Each number is 200 + 20 x the weight over its row's rms, rounded and kept within 0 to 999. Layers, rows and columns count from 0. The size before them is the row's rms in percent of the matrix's.

# layer 4 MLP up, 768x192, rms 0.0679, rows 261-271, columns 128-191
089,194,203,221,214,215,190,189,184,199,168,233,241,179,225,202,219,212,231,244,230,245,186,189,187,211,233,196,183,175,219,172,193,194,200,193,157,199,207,211,191,210,186,150,220,153,220,209,184,229,163,194,219,172,214,220,197,201,251,216,185,188,185,166,224
095,196,198,209,222,156,204,239,226,184,210,192,185,225,208,176,215,154,210,211,203,178,157,205,203,214,237,209,193,168,207,204,154,191,221,206,187,228,203,172,169,196,158,190,227,217,222,179,198,155,207,209,188,185,205,209,196,232,170,191,213,204,190,245,243
094,190,183,221,221,170,222,197,235,227,218,184,235,176,207,192,211,202,197,207,210,212,207,197,219,194,188,196,215,218,206,198,260,190,226,229,202,225,217,209,196,179,188,140,211,193,215,185,183,211,186,167,201,181,212,243,195,187,175,169,216,191,198,215,201
096,201,180,202,188,180,197,189,191,204,196,169,201,186,224,173,178,257,183,201,213,231,166,222,220,192,188,221,192,150,215,185,212,203,201,198,163,180,200,172,203,207,163,203,200,186,197,213,178,170,191,200,191,183,177,190,198,207,225,173,187,202,218,189,219
090,182,203,184,185,196,199,199,194,191,192,198,176,209,228,235,208,177,234,211,222,200,187,207,204,183,151,169,225,235,175,203,205,216,209,188,201,210,237,193,173,215,197,177,191,209,207,205,239,212,215,194,166,209,192,209,204,217,206,244,181,234,176,183,212
083,166,251,204,218,206,199,211,221,181,187,157,158,223,233,177,212,187,203,214,159,178,174,196,131,168,187,196,181,198,199,203,187,193,173,199,160,219,170,189,224,214,227,178,177,199,186,174,210,170,179,202,184,215,214,217,188,227,208,212,187,211,220,220,198
099,182,195,204,203,194,196,185,263,188,188,175,200,242,196,181,193,208,218,209,219,215,184,199,180,199,195,176,202,196,189,180,238,201,200,188,201,166,235,221,230,194,174,198,228,185,197,212,215,177,190,209,224,172,184,182,186,213,176,174,177,195,191,186,200
088,231,191,205,215,174,179,190,220,205,225,194,219,155,186,166,211,198,170,222,185,213,201,188,178,183,212,232,221,195,200,169,166,207,216,194,185,207,212,213,207,211,203,183,212,190,173,191,174,185,238,185,166,197,227,227,210,204,194,202,206,182,238,186,233
100,196,224,174,221,211,171,205,188,192,218,195,199,193,214,186,231,198,165,181,214,186,204,169,182,185,145,180,204,184,219,210,218,199,204,203,220,199,226,181,167,200,183,135,191,180,214,190,196,195,220,181,200,192,240,167,181,234,194,232,211,215,184,217,178
084,206,206,230,210,178,184,187,195,211,173,189,196,179,183,167,164,231,222,231,236,186,206,201,155,212,168,215,207,180,261,199,212,198,222,202,190,253,206,205,192,202,214,189,211,221,177,204,198,197,204,191,187,167,197,196,198,240,200,207,175,203,202,190,231
085,161,200,211,234,198,199,199,195,199,206,175,138,189,205,180,206,211,173,178,198,203,176,196,180,232,184,170,198,199,206,214,172,193,203,200,212,206,200,195,201,208,199,192,219,178,182,191,203,149,183,195,218,207,191,214,200,204,202,187,186,218,209,230,210
# layer 4 MLP down (transposed), 768x192, rms 0.0467, rows 261-271, columns 128-191
092,203,203,193,190,174,205,227,213,203,243,151,162,198,184,200,180,190,172,157,186,176,213,214,214,211,181,208,209,216,187,208,223,217,191,200,232,195,213,185,212,177,213,252,198,258,204,194,219,192,227,199,194,230,183,186,191,197,140,197,220,206,227,236,183
102,211,191,204,178,254,192,146,178,204,180,209,203,178,194,230,183,238,175,207,195,218,236,192,206,186,173,183,204,232,183,209,252,195,195,192,213,179,214,229,232,208,226,196,163,177,177,248,204,235,178,192,207,213,214,206,198,165,214,207,216,221,214,166,173
095,196,221,166,197,241,178,198,184,179,199,225,171,229,187,200,196,205,206,207,201,182,199,191,187,205,212,210,181,186,192,210,134,203,186,150,200,192,195,179,214,242,218,273,198,207,188,250,220,190,216,223,202,211,193,160,187,210,226,216,187,218,200,188,186
098,195,211,207,201,210,193,235,214,187,212,231,200,219,181,227,217,148,218,210,184,181,230,179,198,224,217,167,203,247,194,207,205,202,193,216,236,224,228,221,182,201,238,199,203,212,209,209,233,225,211,204,196,202,210,220,210,194,169,221,198,196,171,214,199
098,218,198,209,230,218,199,182,197,225,208,197,197,193,171,162,185,202,178,201,179,201,192,199,201,209,251,227,172,187,222,193,190,185,188,235,183,201,168,186,221,191,207,229,216,203,202,196,173,188,175,201,234,181,212,187,199,195,183,161,224,176,223,203,197
090,226,155,193,195,191,206,192,178,209,228,246,225,191,185,218,178,209,205,188,251,216,239,207,254,221,211,204,220,215,206,191,215,197,210,197,236,180,236,212,187,162,158,217,222,177,203,234,191,231,227,214,217,188,195,169,209,185,197,201,211,195,190,191,194
105,184,202,186,190,198,194,201,149,197,216,224,194,163,200,208,197,196,203,191,197,190,226,202,198,205,214,216,220,178,222,209,169,198,181,218,200,228,162,184,171,220,230,206,147,215,219,204,180,220,205,165,187,205,217,214,208,226,214,221,219,208,193,215,187
083,173,210,193,186,214,218,216,194,197,158,202,189,240,203,217,184,196,210,177,205,183,213,175,233,226,214,186,184,210,197,217,215,206,190,200,204,186,210,189,213,189,211,212,191,211,223,231,232,194,172,207,228,186,183,186,173,195,223,211,183,212,156,223,175
110,195,180,229,185,196,214,185,219,219,177,203,195,181,173,217,172,190,223,222,193,204,198,225,202,209,250,215,191,230,175,189,186,208,195,208,198,201,182,208,242,212,222,263,229,222,173,217,186,205,197,206,207,200,177,214,205,179,198,156,179,195,198,193,222
090,196,175,163,192,214,203,223,200,200,227,237,203,214,220,224,225,176,188,171,181,209,198,188,237,197,227,182,178,219,146,201,189,194,184,197,205,151,210,171,206,190,176,196,183,172,216,205,196,200,207,224,208,224,202,202,197,168,201,201,208,190,204,221,166
086,219,193,191,180,196,199,196,211,192,191,235,230,203,195,210,193,188,225,235,210,192,215,179,222,159,208,216,199,208,182,184,237,211,196,209,184,201,212,210,205,183,203,200,188,203,226,204,184,245,217,199,172,184,207,191,205,199,209,234,203,180,206,181,176